Weights of a small GPT-style language model, trained from scratch on English Wikipedia.
Architecture: RMSNorm before each block, local attention windows, gated attention, learned residual scales, skips across layers.
Each number is 500 + 25 x the weight over its row's rms, rounded and kept within 0 to 999. Layers, rows and columns count from 0. Numbers have three digits each. The size before them is the row's rms in percent of the matrix's.

# up: layer 8 MLP up, 2048x512, rms 0.0515, rows 1903-1949, columns 192-255
# down: layer 8 MLP down (transposed), 2048x512, rms 0.0482, rows 1903-1948, columns 192-255
up1903 103:477510461522492509509489455501503504503476509526502518493490533506513533520513536512495529458479513506498496465465532466503484485470498475563517517530465500473473504494482456457540480485521537
down1903 105:466492462487526499520480542477531542490490473515505477512480498484539492508483514501499493447502507530489500494532476492479505456517491476530474503502425471542491509511454507470480451528520526
up1904 083:497451481503500509558479484466520526504488522518476496535483521466497508521485489518512509529518552497528511467495443510502491463492488469526482496506515507519493478510513499472477495488531503
down1904 090:470478487494487504511484470526533478520482502484500515509521500492492526517503484472491497497515509505517550522484513500505476480498480517502513512505487483494532435489534525510458489499506519
up1905 107:496537452470491458517524519493531510493480535493464468523468491461513513526494476482533516508532471491536513480485545511499488487499513462512493499522500505550530498507475458510490488488539499
down1905 114:469486486490474496504525473485480510548546520516495496545545476486526518519502488512464516521502488505442447482483510534524443473503512534526476485503484481472504545479434505514488539462514494
up1906 096:525521541504541497543486499514446480503524478487546436472492507480503464459471436516502454505506519466516511478457516535543502480465467482498457460516489477492514490494512498461484458474528474
down1906 102:487516520494490481522477488515502542486478479500502478487480515471468469498527507488449488497502529538507506511481529478511502498517469480481520460502511501501457478500498517509505541542515489
up1907 100:487508481487552489510452514496513528498534531535497513522490517499513466534472490536502529508530472476491487531519525533486529505544466495481508500491493505498442493537470488481525492506534540
down1907 089:536490487501500531492506451482526510464534512483504479512479525531500516505516533505533490468516492488483492498477495490488510502520514498535492486484495465518529504524492533523483495453524503
up1908 104:539493525481512484521515533527488519485496523483467482493535520507478524504490487503503565454489496497526539465481491519512467517495485517484498485481546512464517495504505471533509518506500483
down1908 099:504498510519485506522510529495530489474511483469476502487504517514504506515500470519491532477483474492501495536445452494485495458515493511490506489498492467518498513489470444510494524494483498
up1909 101:537513510533531476555513512522480516502506525467481490492540550465506479530479501522502446512501490469480559486507471480496536515468509493478458533517511529475496517538551482543504499525501518
down1909 096:500522483520551499526492519521469492462515496560510500502485496473539476500529523515466519513475538495488497473514525529508518497515500506504508521509499491504530495535501466505522529497538520
up1910 079:458500507449486526500524495522441500498479483478489538548531513512529507492523507489510491508518488456521462448574500516510500483498522478513522504488478482475513494458515499491488489487510490
down1910 099:469487477519504503481488519489510514526524488487501483512494497517480504496521500511499490506537502496506491536499486537509508504508532479512500488515483513484487472480489489499461508482492487
up1911 102:527471501478519466485464513511524546462519461474466432527505484431498497489450513504484485492474444502490489452486484533481518482500493497467490484531522481509524497496463523468515518474514517
down1911 098:487486489512471504477458477517523497453523478481454476526454521502510471534502523487542491507507471472487519531477518504535482514506464492505465511512537469535481497504482521479521512486502535
up1912 100:528541540511493498503503449478510480493512519548489496523519518507500485480490511455489500489509503479514496529509495513511551448512500495477502472497518513488435496481571495515520509470521501
down1912 099:481508468537485527572492519496510473471519486484521465467485505486495529504479502481527513535504529476470453463469482489508513530473473520512500540485487485516452507528503492508532489540493488
up1913 083:474500486499485493509475506522518530486505517498497501515471484470521494436444521520509510473504492508514530493498468494454470481500493476495545493500516522484530474470529536501546513480542537
down1913 083:492505500500524514529475496500489465483518491540532509449505508508446473470497528491498508507467497507506493485525506501478486540547476508467493497508488503511495476462488526515511515532466514
up1914 087:505453501500526504482464469494538521507516460510461510498479508500519501498484542554504515520519511468533494511470466526498451494488494504504496530543549526499531535475520510457543479525497521
down1914 093:475520505492510508474525495516499503484471537520435528514522479539512517517511536497461552507480489526447479481517499514473489522487514521494487445515494514501563533490496476498514511471488500
up1915 086:557533505528497511548514516473495503461512499569495439468500452496477500534549437504488521541493462480506519465476523512496489519465486493426489556531522463523439518530532534508499469536568489
down1915 101:512530503481540506465502495473482471494494501522486483479477495496512511507488524508480470489513512546499513498518503476477488476497489491518486505504525510491492508477489530473481479494492512
up1916 098:534498516505474530491474503480550503458481487491492492483485531489500524472457458451542493488491508486493468482489497504485511458456517422509476531511460482449503524555549491517542513483523546
down1916 107:482532481488482514502521498479531474471484455483456470478535522510503523491499482508499497474513496512508510496493515463522514491453522485503512470497550478554495508515511524501493497528494485
up1917 104:506481518478490489460468507520542439517451479525471514531530499492480524498491499507483489498480479488478505504504511534500509452554532510508495492484481487498479519475518509515535505453537495
down1917 100:504551505500448453466473505523519470522478488448465479524530509511516505491493497505505462524530511495501542522506538532462515484479549544485503472504523527489540521489513515525478510499480492
up1918 096:504521498499463509479492469496517491420468492486459516496507512513510477490544505555501515534526499508463457534487514495502488480482516484492475524533473513506487530499490488496484510503508543
down1918 098:492496510488457502491480546474481474458475490511507471502501519455472513518466489503505459514511508484500506480491487491494510477500516487466483483510474516532482534476467496498512514513487498
up1919 092:524496454511466513472495458488510524473494471505444516493497493516519473476489494534549488490517492489514513493456498499485492534518588499491475483521509457451514501520506447484515547538520498
down1919 104:490436511473468503524491513477495541477510518469506468499461475493489531490479537501458493481485508485451528488499469467501510511508474519490476530500487507526462493505529507485539488496491491
up1920 097:492512499479508521508498477550532539509468493497491502475455482471511547510560494486459555520512513459507527477510504475494544499483555498494554484469515512482530483501497517476489515502500527
down1920 101:506512508495481490507495517459485535507439504498469492482526490506526505500529467458465520528522483533507504528518496495480491483534498522517500502506516505451546484520472498495489517535476495
up1921 107:517471451520499472487502496470490521494484466474505544482553460522503431532540515486500530531470500504503515518484506523487497491502453510496509524515485456511501527508462519498469475516506495
down1921 101:505434501528512510532490454484466467496501524503560506532475481467513496493508533540494526505506510492517513522531481496507490478509475494487515511531502498478509537522524471495477504462547476
up1922 110:501556524481518507510440509509504482450524529512509533518503501458489476497446498492493512479514496473522492465521497534552477520483519513527470505513510497511480492453509472486538475530489505
down1922 090:492469525534496541530499509505537532501519514500526467490471475492495489529524495525484487532527502525477479509502510540496520471493512524522470480522487457484504564518489521502493512539488479
up1923 095:556495532493515492519496534527480484536504490504493506528470443497503510455517543491513492522505516487490480445537496544512440479476481489511509519520508516471471462491497518496493461520513500
down1923 098:527492477493474488545478537523511488482473481496520481464509507512510501492527524516527511479498470533488494497472482493500513481514547523504495511528540494508531527517479468498578498495537498
up1924 082:500505488478498504527464518491521533514509495536456466551462512504480450537471447517495474527473496491528521503514507473510501499493512476453490537483507498539509479514512469503492489525498473
down1924 090:553498500537504520488473531525476501461541519488512521453513477516498504425481525495497528465547490490499504522453497503518503501516491490522498494563471436496549538522502518484550533513495519
up1925 108:463499530504519469494457512520512518486495508528483537507475473483504468459498488506516508500517542483500463506514507506466450499499480468491509507490530545464484490470512489516487513498506494
down1925 094:505542478532453497533516525509487464508478528516535432506501510504515497553526505517516482504509500495494498482483490470513553481469469482514467529564517498541490465536485495490516490506502509
up1926 097:554502474499522496538472520558506502453499463534480501515552474462474520489466470553508468532528476488558517484492532566480498495517514484493530447478506500489526522504501503494504450510513509
down1926 099:453513497487522479487545447486512515522543521488516460484484514492507487451531498461463508477463514504512500513444476476544550522500475519484505506527484485469485526500500481506467522475525513
up1927 103:544491479562514497500474464473487547502500500485454452501476535513503490468502493496502500503486502466525475493508541480491538519475482491488497504518548493472559517510542502481469488462500523
down1927 098:518517494530535524512487504500491476493459524529500454512476515488517496534503498503485512518536450537483475487548482508504497490488461502497471500469491508532505525539488472538496490512521531
up1928 112:503480501555482518488491474472525534499458510509529541470503481502450497471476518486523525481522509506530473500544497494500466507463462498496529489496492501516497536488528501485484519490506500
down1928 104:525509487517523512541480565501515527532403511511526532525516562499471516471533505521440497512491436545509482493509471508508511511495449486529532512460503535517556511498468513485529463486518510
up1929 108:538543472530532530506474524526463499463452498511494505475487492488461483483546500471468471537491497533514554476463517480529526475514508521468513485509508482469517524481533436456477471525497522
down1929 105:482482421505553511546524456505472473500515516507526519496519481527464499513483509525499479509486525501471524509505492490494491531511505483457471499544507515456494491524485535481456513493530459
up1930 088:497508480499466515481467506507524514518491492491499513474478517484471455497496471518443508478497494522490471512513498506481518457479490487525500494472583495501496538492472496435554519530483471
down1930 099:502476463497508446538496503459505493512540489524487452445496518529496500520488525506547462458518520494488484493505463529497529514543526479510443491475500515487494498464496485534511459506500439
up1931 099:492507502489577458470517519500518500496524490512517489486484529434507490495466458499531498485464514435508512474502491547518489518456487493504498467527541522483467486511477505489514495537472510
down1931 099:509472504500478480470485521474489487527539524507489450479531478498487521516452498480549500515481519469498444496499452533491511494485503496546483507450501520504456493500505555454511482500486539
up1932 110:524529443505467488519486480473492500471477487481546522474514542563526487529496520461477495514547496505518507489509492509510549440487532516487492525483517462471490508491477504489473501511483485
down1932 105:535487518511501490457505527534486522529502502473518493499472490513534470547494479517521517500534472520520491553492460555493485494489521492493521523529519526474497485501473504482509475507474536
up1933 100:495502463465505489525503507512452512500517492506494494521545457487491524486525484521503467505532493489500474515534492487517473454513522510487492472518533489467494487489537518474501486507501501
down1933 097:473508442495491484486508465489480490502489511529531470507465482529507476523466475486517470497496568480477473505516495517502495531492535503485491446516491484516525518517464488512510548492509516
up1934 102:525541530513487506491522489500470485532532499539457492472490491493455451467456487502490497504480563468498485481518495493481495479475452456496548499489501531475491488527483463486463498498566529
down1934 103:476513471508511466528508483507493460533512500505479484488496479447461467467484511513479467518493511506496455457536462536448547469488498492471517486490495490530483460473499486508486499472484539
up1935 096:490529480525465479515504489508479514515456509530476519513512493431515492516503487537467483540473527515476464472471491519560476486468493523501489526501477485497500495495494464486501501505500515
down1935 101:465543503514512469501507485537495481505504475506503424520503492490508532530498521515450497570481491552430511524558510477532459468481470486519501478486477458516486472515464502536458468508473503
up1936 099:506490508503511481496481484500472485492512501475558469500515490509520559500462540495499492495507520456497452513509498490496509492453498503482520531506539501487486501511467500502526471521496446
down1936 099:485464468504521496488480468503533489499467497486469506558534511546492479510507466540537520449530544451502518511520530448492485508503508496508501485530494445453478507460494485489498495473469545
up1937 093:516519499465428470482510499513517468501518477514452525519545507543511511510511505524452490466462511460476471460542532482530516456477502496515518502568497555480498460519499493488494533515489509
down1937 099:506483452525465529489499529494504508528517510495493538524509519535474536509519507529549473506449503511477506488512508526507484497518464481538522500479511482504505496500489484453482498500457464
up1938 105:496589510486482472439469471497536504467474539523513460527466513486498540469462452491505553548538482461512483499480495515477529503511503488548514488524511482461483492508529463478527498496538504
down1938 106:494465476479507505487463508459504499557455535508490490441498488488533524510513501519509532522496508520450521510494529503495501490489543481519493518545453513516491482460465500514484558497546493
up1939 101:542455500509515510512545475494491480492490505540476475524456449465501520515503450516502523482457512504468535486500519511513477503539458448489479506522498449502495494529505488503474531495504515
down1939 100:479469494494536513493523497553511473493506458529462503490456536476520553511514526477547524482499495503492481543496506512505489491519526495490492489453540505506500476485486484481492498473543440
up1940 119:489501498537510504534516465500501525511476495497485488528508497519494500469464530490482514501455481500511465510535499497503538451504474518516518510505504506458496491484486548530501508517511491
down1940 108:476514522521471505521490446539527517522490479528450486510531505484504511576497525507521446527430497480468528501494507502496478436480499499451515501468524493486512508475492496494513518472535444
up1941 096:485472519507575510495488493490477494454472529510497493514492448502492489529519518536525488503523485478534506482530489491502461513503487467519577484512534480471479506502476526491486515498490492
down1941 100:456512490527530504484518491489484486491498535442532490492513532527474507486489517493532465437514456521498492490496511496487515510523516461506501494514462491465544497534506506480462500493540519
up1942 091:486500489446547473509511521522485461510494508533532516504521476481512496461477520519477504509518494484490526483535464531493469464497541469517543485562504498529533465496456482502465471490516510
down1942 100:464491500496495523478538499503496505462512495519530521479505498507490499486487492502491520486475511520474512480517507510536503496513521506517491458534493451530523457506479472503509520475477486
up1943 110:514511503459489497517495517522509554526463451505483492500486471493486466469446492478533522499516494491520496465481492495532476485518463476532512508505498460526472494521482492483501505525507475
down1943 103:487517551517436461484503456513504475489484485485478511474514499523513468475483506521515461515493523480461502497502461459482518439503467479509496518495504498518468491521466514530507496425463526
up1944 089:535502473491514466510517501534458490504493526520477515518490469472493463516519460483462497480462488487536500529477491496489487524438513505506468503498516490504560524506504540501526460484502523
down1944 098:464503497501520473521456475529528536498493513475501508491480518509476523501477500512510488497515524511487496516500485503484495477528514486505486496488523493472485461501482491493519514491488443
up1945 092:527530467498514454492505498484568419474541468461475500511481497476486488475487550507457502486511494463512521434486470458511459491480503473486528458498503490482482514515464496482492490494497499
down1945 098:504535480466516510487511507487508478502490509497446509502459501461483517500484457514523474511540442531479541529480537513499495492522484504509491545490494573510525483545484483476475460553468538
up1946 100:538507495404514477468516480475508544485483525492492487531499521518507485506511487510508513453451478486470470506540469477494464497501443485485489499571465506504506509497538502507504506511542512
down1946 099:477500494549518511529511508531479466491520506497517492525471463495487517466466482472510510507508489478539502520481494504478506427471540462500523531520494522499487527498526429483513521527522515
up1947 083:501526457504481531488485506449509479506426478527493525476501532515507538469507459482521539536504499486563540465489534503510448497509497465476519507471528487488477476463489466499506523498511534
down1947 095:474485475519468514508489483517507511503471524506529477520488473521491515514497503485494465497524506499498517505542496465502489444513512544540468491486480525539481521505465522482469483517490499
up1948 091:532535449472488490552495488480494447482528501488514456507523464519502504528535494502507507453487480468518503503533508512477518483507506526485523515480513500538507498504501483526498481488494498
down1948 096:565513475466486465507497503502468505473473508494548537509449479468516480465541532507451513540481465508451475519516520470533509486501500493513527509465504489511507470493477479504475499471466443
up1949 104:548515503481513466464527467519518531490475476508541514493441496511483468479534489530521508499506505503505514479499473467493490506503504488523486520527486517485478485454473482514512523480509466